Weights of a small GPT-style language model, trained from scratch on English Wikipedia.
Size: 12 layers, width 768, 6 heads of 128, MLP 1536 GeGLU, vocabulary 50257, 109M parameters.
Architecture: rotary positions, no biases in attention or MLP, tied embeddings.
Each number is 128 + 24 x the weight over its row's rms, rounded and kept within 0 to 255. Layers, rows and columns count from 0. Numbers have three digits each. The size before them is the row's rms in percent of the matrix's.

# o: layer 5 attention output (transposed), 768x768, rms 0.189, rows 18-44, columns 512-767
# v: layer 5 attention value, 768x768, rms 0.0506, rows 19-45, columns 512-767
o18 104:121144127130084073124110163177166126134130089106133119166137117127126099101099117118127109154142119141161138131092109158116111152099129122149105110154156139143148133112133141144125160098135109150110089110181157172101127144157179116096111120110181114128101121135134085119092125139118132140143136121069165113115108170138140137113142155134154096093091143096127158129137117104135099113099137115094070116104107151120120145146140104093095104145131146138146128090116149106120075127090133108108137104118132122141113134142109131121139136133114135126111132134126125097104143138117118210129123130116110125126158095089194138108111124158146156090135096096127152100113156124114125133084133167121121122114098118075111103137143156073084091076146097104101142106112152110092100125157143
v19 101:146151127136129162106141138100121118160147138157146150108151106142136107126153107103216125097124114149122147089125118106136158127150082140138148167179127120117144147101129149120100157140086114164152150156117132139127176084168079155115131120091138101116134159110151133119121135142102139135107102146139116134119148110123167177126104110095140101138118140114175102166137133152096095161068117108167129152122135145105131121145070166141119124167107154146158119154158133146175147145117186114097142133094159119127164114125087082124095096133108138115183147110145105142142150151112170108129126126099125151152128153127143132102115109110162133130119127136096116130136083138140107137164133126132140158133109097135140085102143081123140166157109136114132129110112135101142095121135122
o19 098:135102112177119133153103113120104118166172104148096106132120118146101163090122138169092171131117133140113109126145134115159122136085155141107129112137092152137134170127151082144149096139117113102124140121185129117136097166117123094125108163129075137145093059153090135123119135146113110135127141105146168132136103119110103082138146148175139133154138137137110150138135143099132134128175138111072107159140110104123088142117164150095170137093138114136149083138136149116118149126158086156091116154122151115125066164161141159130169179126136166157146068117165118076075147141160161090160089149179141120085107115120135138105118108115094140124128104151117136142137165123092135136101140114136129117131176133130088147162163151127147112125120112150096089113085116184141146101152103
v20 106:159142139169088109117125134140149133228127133106126129109104104109136127105151136171161133074132131139130162161161130135113110081136135133121178118108156142098145132149100161124157174102144091163092085086170101142122125101099131148112120144113149146133160111141115121083138095096145130149192120152112105116145098147133132111142137088157112167131183127120129156137120116122119130098138142145095115150123127155098144099139143110147152135106144140117112126097116157097151104129092116136091136169178116158141148048123129122108124126137173140103125122130099128102147109135123129108105106130141130121079108136120103120085109154114192093150109077116111079134086119098086157099132115148121123153107148164162116148132075188139094121123172148199112160150098151124124073140134160
o20 099:140172115112161151142121137157121075173107182121133134137133155092093147136107113075098125142194113121150141106144142161124128175127115122142115131119157100164105094136111124107111105133116161133166135146093150128134117112105133106161124130171123125166094147086121135123169116153140121110111153119164148127110122099123110123084136170108117108119057125123120069136130126119161067140091136124135126099124117107162112182127115153129097104109156108140159158123132110133131140118145124136102103100123118075094094175159170147144139120154133101133120151145146126160122133148122105119144155158129115145181156122146123110121144097106135145120157148155108182124161110138110097161149135067116144079138135118106157114110183074160111129185116154094113081135175138095186130130132166
v21 103:123078125115183126105113106138151138137122122106128096115144161138091168085115147123143134138094132119155128098100134091121128131135088150117129103060156135106110105109131130134129172139165097122096109123106162147114149146114158091152108124119138106123120104135107147098156141216114114108151108112121130185155135093145103101136162116108116099156121106108135133094178130120170145154114094102127110071065155177122128133152091100161155117092141167116160116117159140150129101132113149112110145142119115186142131139121124134097159153114130097127122129124130123139110093137122143134136174145113154162138104106137131109119111100144161135144120069127134107105132099093092121195126152153109110095112142081134175123092152074121147112117091126145137149139127104131086153157158116
o21 097:125144172123106141129122126168146125103126131104112149145135105098132110152098112127153103108151130119109163113152130122136107101108170104154141142154120152171185132129131154107109154103083138159159160143135112146118073097138126132096129135144123156129131137127140127145162123115140149140115157139148113072137113123111162171107115136160113158150138126120152110183103119127165119129115130124095129139159102081152115157124096212109140172144123114137105125139087138100138109129170098160139130109157143100127145118099096124125130125145156131141122094106160126128160102097106148131107107142141165120152125182159124138101136130151147137126113109131142115148078128187159086085099117155126132147133112127142083101103103143122130108144126137097115113133108161099113146125109134
v22 108:113118092164183139133151135115111141156118101138123108099124097115130062141111123124120133141114130097146140155141121147119169157107112144161096118116146146104128157124104152147188110102101113147141097138127104164148130132119174189140164129113111105138123147132149106117156108111131104115177083146115151113145158135110120140173159163142077114092149102127139111160155134140114117129127087162151111138136085113129111145123159123139139131101131160079088104113123162113138135122105137158096130117091140082108128118088103143138135127139131132127102152085125127164153144129137117144141099140174103134189124144112148137149135147103149138125150157151129113108135181100126115136119089107164142137117079077138117153174159145088096162126153194119118113133141163093149132135097141
o22 100:099137133107079153133094132146100078120122160139142126163112142137155129097170123104151118083139152160133137082122171146148088109136139133123119158137123132160138119133130102125124156143131139130139154134162138103105133149119145108129090090116129160126136105155090124172076126124165114146100134118130136154149110126108096124126112112120127156171109162139113144144107137155104103135087124128126130165119182143145170165152142133127128141152146093181155158129108115153131118121156122120137130156140129202125110111114152152104133118099110140142114138159117152101107142135128123135102101101093098122090128138157095147106130128136094137123108154098134107149125103141150127125143179103131149114123154162139127129108082107117136131119060097155116099163104118128090152135121111
v23 108:089114146152172146090109127123123162199169166149102113119136122111111149119110131123142148161144114134153163116078136154153182132138143117137142104119094122095148114123111131138141149133128147113151165181118134146155120132134130121132103167134146099097109127158148118128134113083093111153106132121101122134125132131114120139161122120088120134128152106111120168129199129164125104144116114133094129121153136086099140127179127141102133129174125107091104152084131119099112171116132159131127147125107129138101147116088132111140166192116078149164121155144105124135096155125142153129097128121126049142117102113128085104132123151100125112148160084128122146145114157127141137099127139124091136127087178126122108108154148139148114132131129127125161144111103140141073176149170131
o23 102:133113106080117091137124145155143107121128124108147098103120153129137175143131131103135124126084082122105113121149145121139108160121123127114139111141129136142108129111181096097126163115130120087115116088093116128112124119126146123121106133092122137133149076126137145130144133105157121125170134161147170168129127087159117150151133144183145147108119106105109119163077096131173142142146096160129135150104140128141062106090167108166096099129144190196147107138105165169116133128155081143117143166173102114142157121141142118149117072089172117075125117166106130129137133160133100117119156145101184108129152151132165158080122069146068136100104113135116104146132078065116120162126138083143151146134124099160138160140152105104154114120145121130093115155124096109160074120097135
v24 105:155120120132115156139143132133119131156164130149116171094113150127119098116133114126161155083126150163118130122118109127114117146121119159128163108126112110130156132120158096134151140089106097164109090154156111146118123125131132145118124118134128126177088181121118177140095138088131120138136111108188174135191129113110086117133144120137146107155088099105132155098088159133148154142118106131171122179117177161154100144091136144082078137162088158123117174119161186133169095153112120131117125107132140175099088162104107139108133140163158128142158131136111113117151135089140120139164148157165120105096163138148122118186152100118140114128193132108132144125096124140134129160144104140055115097133117114154146085163146111159089110111123133138090117141135133125127181138093119
o24 102:127109126137129083135156136121156119161083096140141117149132116111205128136115140098128119129113131111110103142136130148157131136131145129110140167112137122128090147138106163115120163156114123109158114132135157124150171148145128066126136139128107131094164093130118095104117121147097119129119076116144126119134117131138138165142124123132095119086137147128139123141138113100140075133093123098093166116165121112098152184148105082146172106114148100129133090159155069110099142154107160100124138136136169134122163113190141102140118130061093145134111129145141138159132125144102126111118110126146153137129142091090109157101131130155109129149148155165139130125160151102108115097120127098147121176150156178151131139091100177170140123141132101103155124127159149124165091141208096
v25 106:161112141134105181104184109149099130142145134134117157038133134192091150146098134075153111156138138140178158171125141103106155077156127138114121126144136122126114144127117159134136093083136143150161151163140159121133117142144145154110138118110128157151104085175135110124174149161150107143119128170093133109129155127159120154070127127103121108119136133116132142147102130166106141130132114153132156099088145136111132140130145140160148105144153110146121095156124097096140081144113130120132130130112158125109120156118143105136085168117122110094197157140115131113097098102140158117134129139102106106111177118189171111110119123140102136124151152109141088138133134109147160147181159143162139136114123118130196152133087118114120135142154098106116116144153113167105148099117165
o25 101:067151115158122066122096145133118130114138159107140104179116108113080112098137148190124116115139161096137132096120133111105089141133113157153160155136111159135128111122129145092141141125103149137119124111135113116130122166108142113103151087133121118128134117132111126144106124132111146111117181120116143136098117171156135121135102116133088167139108135100144134157163161125121125106122087144161125111156112142171106123087146129119119103125096151142131117136117116141089148136107083107189141112122111125107152092123133143146157143122142171133132113107126104137077128151126136152134069136192114144144129126142132120158144110147147130125127139185148176110156127133115118141145081162099082070137145124125114136130125112122130143102127129140139116149138103128100105135109106
v26 106:106119160142111105148133135153121114089111085112155134176139130128082103136113133137103126125092131115135135091098094163092166107111136163125156125150151127123124164093126092151128085179113139107102140102116137114128099141143092083096127159103109107132162118135139134157146134127121098114130117109145134110111128092151154109132127105073111093147136120109112145162150148142149155126112168122131168131164146098127110125114150127119137134122164136116141144086124108126072134121173114112157126123117154134134160116149124099100093128088146150122183130133103156153099157140140110128129140112128144122100056135115156129131166116155098142110109142097116158092148087099193107158148129130137146091131135171111157141137169148134139146134123147095090102104127095125178130136105133
o26 102:156094116072127113150132094124132121109154130185094110110080133146146168125118116136136148113146123120108142163150120131184087137170109144130139185120079118138123106166124131153130193111141133117105106144149105157146159118117158143144118124164122120139140172111132136128133145140123112137128141166110152134134136118126107157130111122157173153114152172134167152107139134103107115144137108112127117095100102107133158104128139131169190089157112109087090111178173132119167099120087115142143185145151145140107119137097162137106147117155156132136122126110144128081150140120139121086118088178141124111175120101116128165111157181065131137129100134136153114119136137140108124119121155102122131168137148121121117088133102102142126112116138105139153133138119149108112119147090102
v27 106:141140144130106106132153122115107130139145130089156129111155131084124095085173112164137113080124130147152132133120136149147148164142157150128109141105132121127153113097164142162130111153154150128156091155133121137124155075082133123151092084114153102090165044111100110144107151119115109124140143143162091116117117118132141127132148108129116161156119112129144161137094124135112149161103147123176164144123107122154172115120131113048072169176117113161113115111164149128172209158113098123117122085137142108135147127128118138154167168124133147106155128093153155099107120156117127111163106130111153145092161146145142104105119140125078139096099117177164116125101118116147096147119138127114078166093153133154107124139097130145139059098122119118108145102089104076117079161111155
o27 100:100115111068139149145118081123121097109123151141105124102104161116121146136117121131100113155104124111115170162169154109129108162114123140154108142159103102136123175127131159109140139177095076129118144124157119122075098129149131119093164167164122138143104186134123165104158157154117161131124141152135089093156115121147081144129107122103113159122158166128146134137139127113178130109178119109078133113121145165139131146094136144182140090113149119110116145136115081134133120109108150133120120162114136145125136149098146119134116117147116103146136106155144076108142162148134152128096133129125077128193110140161081113177136113127085087103139135103107126122135136158152113122108146146147135164161100119095126127157159118157094166143142120141115112116157159146094150097187112
v28 101:109121137127098105103117086113165147091119127104118118152120140126129142133112078177103103159137094149097119082184110118109156112124153136150154148127125128128160085087083116141105089172103140137117126114164111149103153088081138146146114128094102130132133198100120143118130179149131107094144116117175171054138107125132135116168106101137140116114139123108156134091148084128159121105093141111149108151123151127122116144088152131121132130119118112122130112175143169140150172116106130107117122110144139102164151129168103100147129075096146099095125138080121124142128168134135107141114138136177139120129121103137105162155128118135136091114097089155100121105168102151116142103116123107150123148137159140118123144112115119116145124163135114124139141133102103106108132096146097
o28 097:138125112078154136124155106128127149169105086146136131089105127116136109115146125115092105089107161051139136129101124159115110126126115158132142166124159117102090133126130166136167099114136110123168105120089106139146081131141127103104119163115095132108135107155122120126131103093098133141157103136094102160111135125144088160091129143121145122140128116141121115094148118119093171121128135161086140083135094147141099160133131108111124130123124145107109136086106127104132103130143136174175157126131119141089137121153141127118135169084099151136129080127119141119129128129104137126145116156110119095150085116122120110150121141165120163117164153130138106168119135097115142128160129125149107141119128153158153099089135110114116123118126114114140120098174143132158151120097171
v29 106:113112129127158096157115104161088141169111114162122116115121135110188098081120111117149100122131148171116123136134092131105145134104140085167110107124139132094111168132148131161110090139109106137140148135126117111155127080141108159090183112182101114147195133113126138136170089147108149130169133071119165163141177110130097103139111116149155128122152156108124104163105162082151137119175119172098110114155110161112172122118110127133110122130084173130120113146108112125126148129115110098116108128156144110136159132100113142094091137159148117119109152109101080147097109138118123115125182137149100192163117154139128146149102130146067137167130159142140112139121111106161136118128086122082206150132103132137158152122139124121102103119089144116110140144106136142148109087129158
o29 100:092113156162102145108120109123103115081159163141130131136124114139118132136126164104163145102108152079131139137157116129127078110134091133122112155104102148155123155090086132121167122139120174084126121141105133116142118135087122143140121134050161130136093123174096099120112174121121102139130165116143125102122090152104109109138117128141110108128113121162095149089128106160098159135158133110114130109106139129141080121126155136106185151100125101126104160158102130115135107131118164130148094151129105140121095165147135091130122140115130120143125129142153129127173105155140128133081099121102149091141184116123155154104175140120145170074157114116167146120129177161123115126176155105117087152123132164108124117165099174113113130151083110140114117146128115112139150165112079
v30 110:123110130124132142106122086120141195115153110139131091130123127089143093087095170117146134134141084144132107098119137122095131120124171146126167099071071112085176121140132106164157141174105125112114099144126156109119104158122114162089175120149109143083170108132074105161144153155105138125086109125128158117119138131150123135139111153152102132138155126124127154164138165113171095131122142119100124108134098146122071116140154140162155144121148131132125139122144115112118113145139138100158179115142130145136127087163108153109143109164142126111100111112083123171130108126122153134141112122121140088122182120107126112120108134116151104124109153133131121125163163107093110149102147162122181102110082117115085130123134112109129074157073130182162139100126154131144083133094101
o30 102:156135130128110140121159145163125097129104093128162142163090157147110137187135131105142199129115167096103142145145132156136136124103094120101092139119192135143100105088122091101083125125156115134120163104077093136094155102154149120146145115111112155125093147079094149091104139114148126139121141136122101058126122115138139120108145118144131091122113145136149115125119107130133121116156100114154136143089138169141113142140092120124141092119110094104145101140153115111115144106103108124139065141083157133113154122113156101129111111118135109152107128105156104074137110116136129098141139133153071146142105107123125135136186086115123129155118089137132170117075112126159100148134081113141119099096149148147179150159100164136122173107142133085146125154121138138150121115130095
v31 106:139119163141101125092134104110142102182118162121113134118132125161155125152139096093118146107098137155150126130136136149200098127117205171094128131132097153136078065125135132162143143137126134114148163134127129128097110124114192175121070144145140122138114112190131126155062132151140134114082137095179086130131161132109162129147122133083157152149153146170154153174153129172129105116141108134162149096108090125139092099127130084159134088096105168116139118115115112147096151098142148135092085142137102169156137111154146137133141076117147137101092181115058124141144134106128127157163118107130120118141076139160074127126148142097177137160115139165136120126146131119121140137133135150148152114142107145136098143122130141122181118064087116133133118131156102162106126152164131
o31 103:101133114132135113136124178145121085130124110091120123139087157102100171088080172160097116112127154114121148140125132111082131152150066062157134116089118076116128189098134145121135115116134153153091095124107102118137152102132078103161116117112131123132103143110137138073141122100097100104127081119072120152176099096143124146124083115124100100140109124103133128121145150099206135144107127095145143139157114103158146146128103124093111091127103145171144163115095093145106104112119122119168159084149159147138119112104106134102130161101104107119135084095156126131129128143123106102149136143178137144133161082111174136130150114165101122081141150096116130091118120133135073145115145117129117128086146129134157098147153111134101127159189107070107098128119162094117144169156120
v32 111:132130093133118125142141131136123117153134133118127152118091097114126076141119127118128151129114074134090128135148127161132130150146098172115150172124145142133103094112127114151129146108137103130104149102093114117118157142170072184119127097137134105099146145107164144117161112112106122102184111155127135101119167135116135109091120124139131133096171131154125122146070116112133133132122147113098117173093140091125110145119133065087081125099110102147141151170128121125162134139146096107133125120065131115144150086120152092123125166164143138076140136135120132109086180126118091137099130140107119117128140127148125142130139135111147143149137106074098114097094121075152132120130091092107140132120093140184111158111089149123125148094132144121097118145155105132157080120124170
o32 104:114146167134121123113121118137114124173106187205130137165124121131126150104111097132133138133114139091153101130151118070104125122105158098113117112101102131137140157141139137130124087189136155132126106134133106144113131107119173100167117134137120110156130122149081123121104114133180135118105091129101104126137118097143145109168142092145131094106136147096106130142140165126092132136151100124205189104156108150092128129120130154103160137135112144134149083113122122124151086101103153155114108120130087116127090139129129133114138130079104118121103122115131133170099075157159173132162137095167122125106166120129119155124160185135094098144141189158127162151197134196107116143156184131145107123145161146083153099153123119146151092184100112144158138124137143123100137130163075
v33 108:135102138085115145127131098117102130109121146146153106116103134139100101080114124121119090130117122114121122141102159099092155164101092123116109170157086110161112093152138107127184122083121114185149132151142123089117091139131099120137113068127166140081134150142090162148116128075096088096130130186112154184128124114142137162127154123087119111148142117133172132122152095089098139107183132132121113102132129095099145132120124084141126132101123134139182139111076135143126134175155071142092097159076152115154114141099159136100143151131083160105148165166153140152072177114132119156177124165117142148137115134092128145122119115212144098103133162163149141152155137104176135087149137105097149096135139113210124151097131091110120079096134117160122077102133170087148093160094144
o33 102:133125146158132109108122130156146158166148104135062113115174111135126179133159135155150128068111124143137145116142117121160108077135117161078155105113163156130113119096127176114109110159113093117098110132150122144095138102114125148074156164147119126159176140129101128104096160189121143131156118062117139075147135139119160105133117137125136092140085149093104129175111162145128155144101128119118143161134143165165163115077107177104150140151130121154074146194143144129151124104120133137114136093157128113084141111162144079188104108145148120134121115127128121107139136123104161127124135136155138115106142147147144135141117148098147131128121135123102120095094123130088139183149122168160114154126133162106179169191134151138149136137097132120101154137117084136116133151117131
v34 105:128127162133147155118124140137165111159147139124108167145163092142147150163119109177144168146185137134135105085092064162126104155100110117142123117112086173123131099143162121114134130116084126168105143119127073151122149145119134118108093127141131133149144145150088127100164120157126105086142154146108120128095107147096136108165154160139089110122153137125117120092146101142129087167082116107101131141080110201135121118158166114119126112152157158131143154122122084095132112140156120117170105106129110084119137133142166123129146125138156134123160112125132084162135116091139134106137140118138141137108148143143118100127161140100105116118101078136130113130160157108106150141068128082142102078116128130122097107114169107158076156121130122100121110142125136126125133112151149
o34 102:143121101125130116104139124112152152187099103101140130098108128135113154154127129110152083145075070110137127150153166149114159129148183165162140080152138114151133138123078140164122163134127111076116151141162144109102149161120128123160135153113186159102099146117160140161106133098112097106138117126121137095132153097119119116118135098121112113118164120100144145165155182102106155134175124159120108146154158074130116086106124128118171131122110124072128138119108150158139137137127100141101157168139116131134124135164121106104100145086107103134127140085128130128102122100118142125125135125158126118129134184121130161111111086132148115133125160110097169144105124084151109098150106116094134133123121135144121158132077112103177137125136155128116182119124114117077152119103124
v35 107:134122109120126151122151178134163130105149120119177149102130117135140144162161116137080156162135121153110150094119156134110117151128113148093103149113102122140122141196162123152140144135124129139148141116143165117107116112119151132158147140185152116099107114132105145150117135157093100111154157117186083092136134133169107127121138146121099148112100099159164166188101124087121157120156120171137090132150106145097122145140099148187122150139101118144152142146078097167135133141154086132126149131091148161092120109133121171079172137148137159122114144122123148142130135146126112078165139138128153122159155118087084117139152145127108125090173145117146109125135137161095106108127131122112114106141144151145188099147155139101124140123135101109143108095125129144113168096149130
o35 101:124147162111120133156134136155094164174123146130102153146129114106081116131082131138151079085097126117124159162136118153098176143145113136146137122159134108091152176082121109113091108108130167104115139159104103130092130104113112170103139115135104136199134126172133094103092135137161132127077141130100129128154091131107142104168131073116139104106148127120107104095092139149115085153123169118107165158118119116131182082123145102093160142116143120155136119101157115081104134172104153120068155098158099091097131100123107140117111152127132102114139144167103110116092093136126177151096111137127057146150140130154155133147152104126132112134131148128108113126128081131135125112099137129157113112113119109135117165140138118123128106141136113128125123135131124089136116145120121
v36 105:113116167114106133172175176132151113147087141110096130141125149107118151149114131156142160142128113126112115139109134128136115079116113158116134152125118096167124162142090167112142150112127118134116140150107142115131111122100158131166148109137168089128165180129160122143176111121147158126153190136140122128144116141141147163111133149119122152113149107123120126176136130185152149149132112164096086170119104118137125134157155155146146087149127119165086116117114141103133144091075187126164142130093072113132096084177057150156120116126093072136128126105120155109138119091103129132089103139113099103116161106150139079089138158157111119093127111130106113145126154111110141114086160127149111168166138114125144145144155125072140166138078113139147143164134092111112123125142122
o36 102:125160117117135167101134120098138126088149105151121114077137122145103101102140149097162138121114089144159127104155104134134154149154147111152129073158093105140132114121132111141163094102140128069124153138154101152123119140173133139112129106123143111143093106098116106121141132101113103126112129097131119124136097070133127111120148134119163118143131138167095128108158108116133114112126102103142141137121158139119107132130114110155080153087086110118185132128095101163119133182183072135121162117088148153131108135141187122119160139123129196094143085165131092100099142132104152125146126081138116145133096129132108098146156083141124103157093141134151130089141140149141107155170095117130146139107118131105128108128120160153136115109139148103103100115107121139131165111140145
v37 106:173091168157131133147117152158116148041136174129129132091122164155102121147132099131099107101059096132171184126138193143145136126112104138125114132161104152112109151115137138145117138115131215108071122138164148100082103113137135169111144084157143102153137172102157164145119175113109125128099106087131099118082143110152136137177115109124166091109147154154140102129104121134127156086151116130176112090132128094118129113137139100130119138131113060138081136110135151141129177144120092151121150121154089144119075141164115116089104134140124134123147158112149115116130140125142091096133091115122103135096133129096114157142107110120102098132173156174112142144146140094088131156125127107156156096110131139145096100108130150135143114110128102114124142129173132167144132080137116
o37 099:136152100142105093113154093129127150099084108155131136170149099106142138126134172186162142113139111108065115161126085116110095159172092137151159111109199085119147147109109144152151105124160126177172122117062189146156195161167106089137147144133129117105163144089096143084116097153134140127152139146131139103166136119114107154100111150088114154122140142083164124136145124119116105165100124124120122113101112139138131121130130134112137129159113172128165102126129147101133125121119102108128128129159124178122164130179130113147151143119110110153133124153098137147111108142099161164143129126202103100114130108101161090122116105125135095116102137134133139118147124157150112157111137122116079152142143148131155111138138082115123086122126152091162097125105119102103130133104166
v38 107:145140159112132129119142128147109108142171133164147123150086090117175122128128130170140104122111126140120117155107141112126138131130129144064129129105131116126112137076152079108125137131117117118122157177153147086108127186132147168147136131098129112099137121151118111112139097168109116154129145156124121117150109166145118146120141148131134137117152162174098120124109143123145058130144131146125148120122103148156108119133121163122092111136135145187098129150132116118143078120132145090181138119127133095126114067108131122108120113149043118101106160147125123098139138087154116141178168111103141151097130163134161067103147165128131104127119121124160135149122103118112162122098147126116104075132166099119114066107129089144137139152135089114170145116137119111109142115135136
o38 102:136125126152106108137129140126120164201083163110133103101126159155120104131119124127127131119115137116138127125131149152140108134140143088168122138158119116120167103168120104109123119139090148098132154114097133154165114067130131097106108132121143123156083128104109123087116128160162131105099118090166141112089143133167144094132098107130147132130132121105125148112153125133092144115131142114123146146112150117092117128112114109124111104146148118102157129107148137133132139178126136156086080149105106159106150109127085115137170146111175123160170103086115124139126142115149137133117087130148105143134121095124131150106158106136097132148139143127087109095132149142112103136130107152147129138124113142125134155185158132129115139075131146127110176109118161134127138123129119
v39 107:101135125134134181095164098128079096178116068131154148191086123132128149128109109151153099126137157111125157147148116121132168121148140156146134143111141085157083099125189125118127176145132155102131134109149136130137128140143145141142174106196095136121130161114148135144103129073097133122134100114107168125159136122120153125137166077110139165122151148129100146161142115119157142094128140121181163113131139157119138142125130106101121135162159141106122159126107112095126118140151142135109151146126140105124129122114150142140141087101134112105128125135106116141113120099172172152143117122144100150110080126171112106132096147135128157188098109172107097148130075096129129139161134132128130149169100125130121132139163149143105159104127132126135078158103111152094115106171132
o39 102:143105125120116106114072120143162170119123131117076135114173151153073103167149130156124145126117104126114095130093181128121126121109148130129071125166151132088137132139121147141108116107123151117080131137118106145098131095111107121142147164135167162155092100136118090122100121155143138098143137136123090137094136135078107144138103141185136120131115118120127134120157104133098134171130162108108111160092137147132078138118091143145151145126124110162153128119140131137102122108123106126142091153082133165113116158149109075141150133173158151142168154132134124122166137161159101092122143126145095143158166126150104097119181109125122137142123116128115132110097180173124106185112100117123113103084153117116138130116124083112186134146122162138110151103166175102126144153097122
v40 105:085154117111131139116105111164110129064114086100140150144161135101141134154151110120104117123109116173135126156127105128119136130158121143124134123151169156152082150150136092150164116163126156179135141169074063097133139125143124140119137112143094171098172099112153133072119153151135117132129128143135116134135151140144120108121144125143157085113150143158150158118156132107086137172146159120149091106192152070088137170121129109101135121128136156080128167141145113110145124135143101139134101117094121119080097115167127131162132111107120136139130101148162139185127146138142102153163174132143136164097193111115140178147151158131162140129106101113151118122130136135149133097137103109123150142110142169126087111151127156158143122133138091147104110173095151149128114132108179
o40 097:138102120121158086149128162168104121107120191127097119108160117129121099117157147117156104091105123112109090122124143109111144120105146132122134146078084104153155108097124139141109123115082116082125127134141166153124135158114090158145126147150132081162102119163174127146127123137114095141127147107125160129134151107176114100124154097161147116116115110096103118105111108179136120098153135119121179126091148160132164123118140129133100153145152128147121086115155129129119134141133162128119141124162143155181133097134146124083120129117159108143152138127106108102124162115114111146142110136145101131126056180104104109089153103086140134156159129172107157099073091130106109094086156122129122102175120070093140111131191118098133132151161106140124173053155129122139137146140097
v41 109:110111119102158137128084120118138075109137095138108094128133123140129140139122098089126163093127127156152122142125136109121095123141089146126177171135131076122127118144157137114097120110132094161141134139129135147156095127142131134115118122154136133085155166155114113139073113108131108082121104142209141156147091143116149135129151151105180120122113177159116118148143119082146090142134123125137129175135137103125135126131115134146134081157144165090081128094108109138132141151155074105138139122116109130098126156119121086131110138086154146151179097121112157151148103131133105195152114116119117133133112145123165182115118157138175173108115095142187153063170095116131132116122139118141120143146117117135139133129117123146179145120138086151126106156120111141111110124171144
o41 104:133153176122106129115106129172125199159116156100094141138106126108096124139103116153133070148117109112116148133173094120159123106158151126133131082169110136150137119130131151118123138076099127095107112117118124124097127143126137163135174073113097106118133104087112127127175137132147113151172144101089122121110142105147144105155091107157118108148125113074140122146112147173137165108160145101124088118125115121180127160108127135107112142082156093175178152153147071140085114136107138149102154152123118116126115140119112136144151148146078080134103117145153084092120173114139125095135171110118168125128136136117128117108119097143123101153166135119140137145069123079136144147126102078164122159083175145107141114171116102113118107131096149161127144098111109134145155136130084
v42 108:121136136120112120134120110164147151157126118097153106139123103191109137110142162101158119125121116125142100147095103115100115123104121143168104128112115140123130117103114128121145119109131069088120099115120146140132109130144140129100105091152089156175099134117161158159083138146168132128114131122120115098099148122142081150119147131146128101091127157128123163088129139102104094157141139149103123140135139126114082116130111157199127184114174182128121100145156154099151115115137140107114156128105073118142116155120148105112128086115100156132132175119121132120161093116073125140106114117131104159142173161144110119094123106145117134125175118121150206108119155111106137142101103143137143110126082151140155109126123133155172113115089135108100122135139095142136117154104118
o42 100:112099144135119145128136109081109147133132129123144109081109149129115090154158083099104092150131151116142136111136116133136115149131156126104138142118129138112126127122131137162121118132123148186113175126111142124126110119142147132115161149132114130112135106133109112102122158178086131091102109117141096110175167127139187165147078149127121135095126120106122135133144124196146121098142131123199157131111128094119126168131103125113134134185119110128129129145134099144144164170119119142131107164134136100122126071113134111095125167074126091125112106135108117129111066109142125128129171105140158128106121132149141130156154168102145141105144089137127076123094124103155132137142139118136082118098146104150118135117139182149131146121185130096158150129134120085080137150137091
v43 107:124161113127080155142117093166137132216072110108127151119140147112109105129137116136120108093120140097142114108115124146123136126154181165119076100114116145122141096176154116123107112144107095114105090141186169090159098100109113113136160152135149136141093121175137153138131107174151115201156127163084110115099103125169160121122116125154125140128171115130151105153171142138089163092144136151135158125124114117090149118121085140122103098142129136146171120127114121086111163103118154148146099081137111139125117103116136103090131111148171166085113137168115109148137109133103172123138098137117108127097097135127147106115148151157142139114137080093141106113118091147119121154110115138081126151154160155116141125148157115151138139136148152151147113156127139141133145105097133
o43 099:125122155123159123168163149105209121127172141144099116116124089139126165109115115140120162131154113131102129144117144085107155175117118112137099154140134107152080159145088161142119129130099133164116151107135101136133165159088115141129115137141148134131132177093130171108116134108136114079092155147179143127172149128073106180136134136147123107114119140116101118138141090086190117183103100104138080124147096095131101106153094160124122132124145112075118154126119168143134135140130101130133139140152131079115125126139139111149131131167100131147093127086126163120138143142136071170128140143123154122118115142095097111127123074108143113124119145166123138110107180130174120090131157164152140110105109111147135132153099103177089129152097086130144163107108137111139160136132125
v44 109:130095160117116091170139108129151142161138112135135072080109136109142119094092096088152130128129087117148107106152142101101138120161104080121136129124157125143116124122122165107142148145129168125144141102118140110127094150108148127145112103097113135115121181124098134128135116123179144119122091128144148125114160138130155136169111084096112099097105141109133108099124096128112141143116096120144161127125085132142165164157152093141152133118144132149092160118098138130097125179095149136146074100135125109163092166188151150108174111140107092134130111149128106147171148135118096138137136118118164163089088156121104124152121122201108131117148121147151101133177142086120145147164138109117183126126151114130116105171129165127143126153133139144155154122134102092118074142093122
o44 103:133153105146143164101099165073133116128122182121174142159127156111078153129145129141141126121118155124136127153088131129112112107126131136078145158109128139083098115135153153104110088140111082143104148118148174138083141113192117131108131160148135109104133127130105133111134148137121137113114151123119128110149124120138122103122145122109130122098143166147121132159127169151106135102092143124112109166134163130097100121126110136148126138117129116150153138119149148168136088095139129090168159164140112121115108101112083141170119155137104139115068141115124118120088125100096149131116115128142104107166124140097175141098146124132168134134120147099121145132088132146119137148098099122141085150140148161119145161122103118128077138093125183109107157148124118152122106155157182
v45 107:135124131134149170156143114128123117192176117134150133147182116108139119132109144140135120139142137133153127146166096133106152125147132125133140131083126102118110137124133127164157142102139124142133107132133134124115138130155130172097205101142091185145132141119130127135130156105126103098073171149095172114128129087097150132144125177122114173091133094115149101130128144168118085125150127096100113135104136140148113108155124112117164129143142124155085123136110149157110150150184144081131117143114179109112104155082156116105159125124143099119148098104104110125095146128158083121078157122162112154108105153153142145117135141130120103136142176149080145139146083157164161159135173146130138094156129143133171149141113124103110114161157110090130141170138145130102108099139099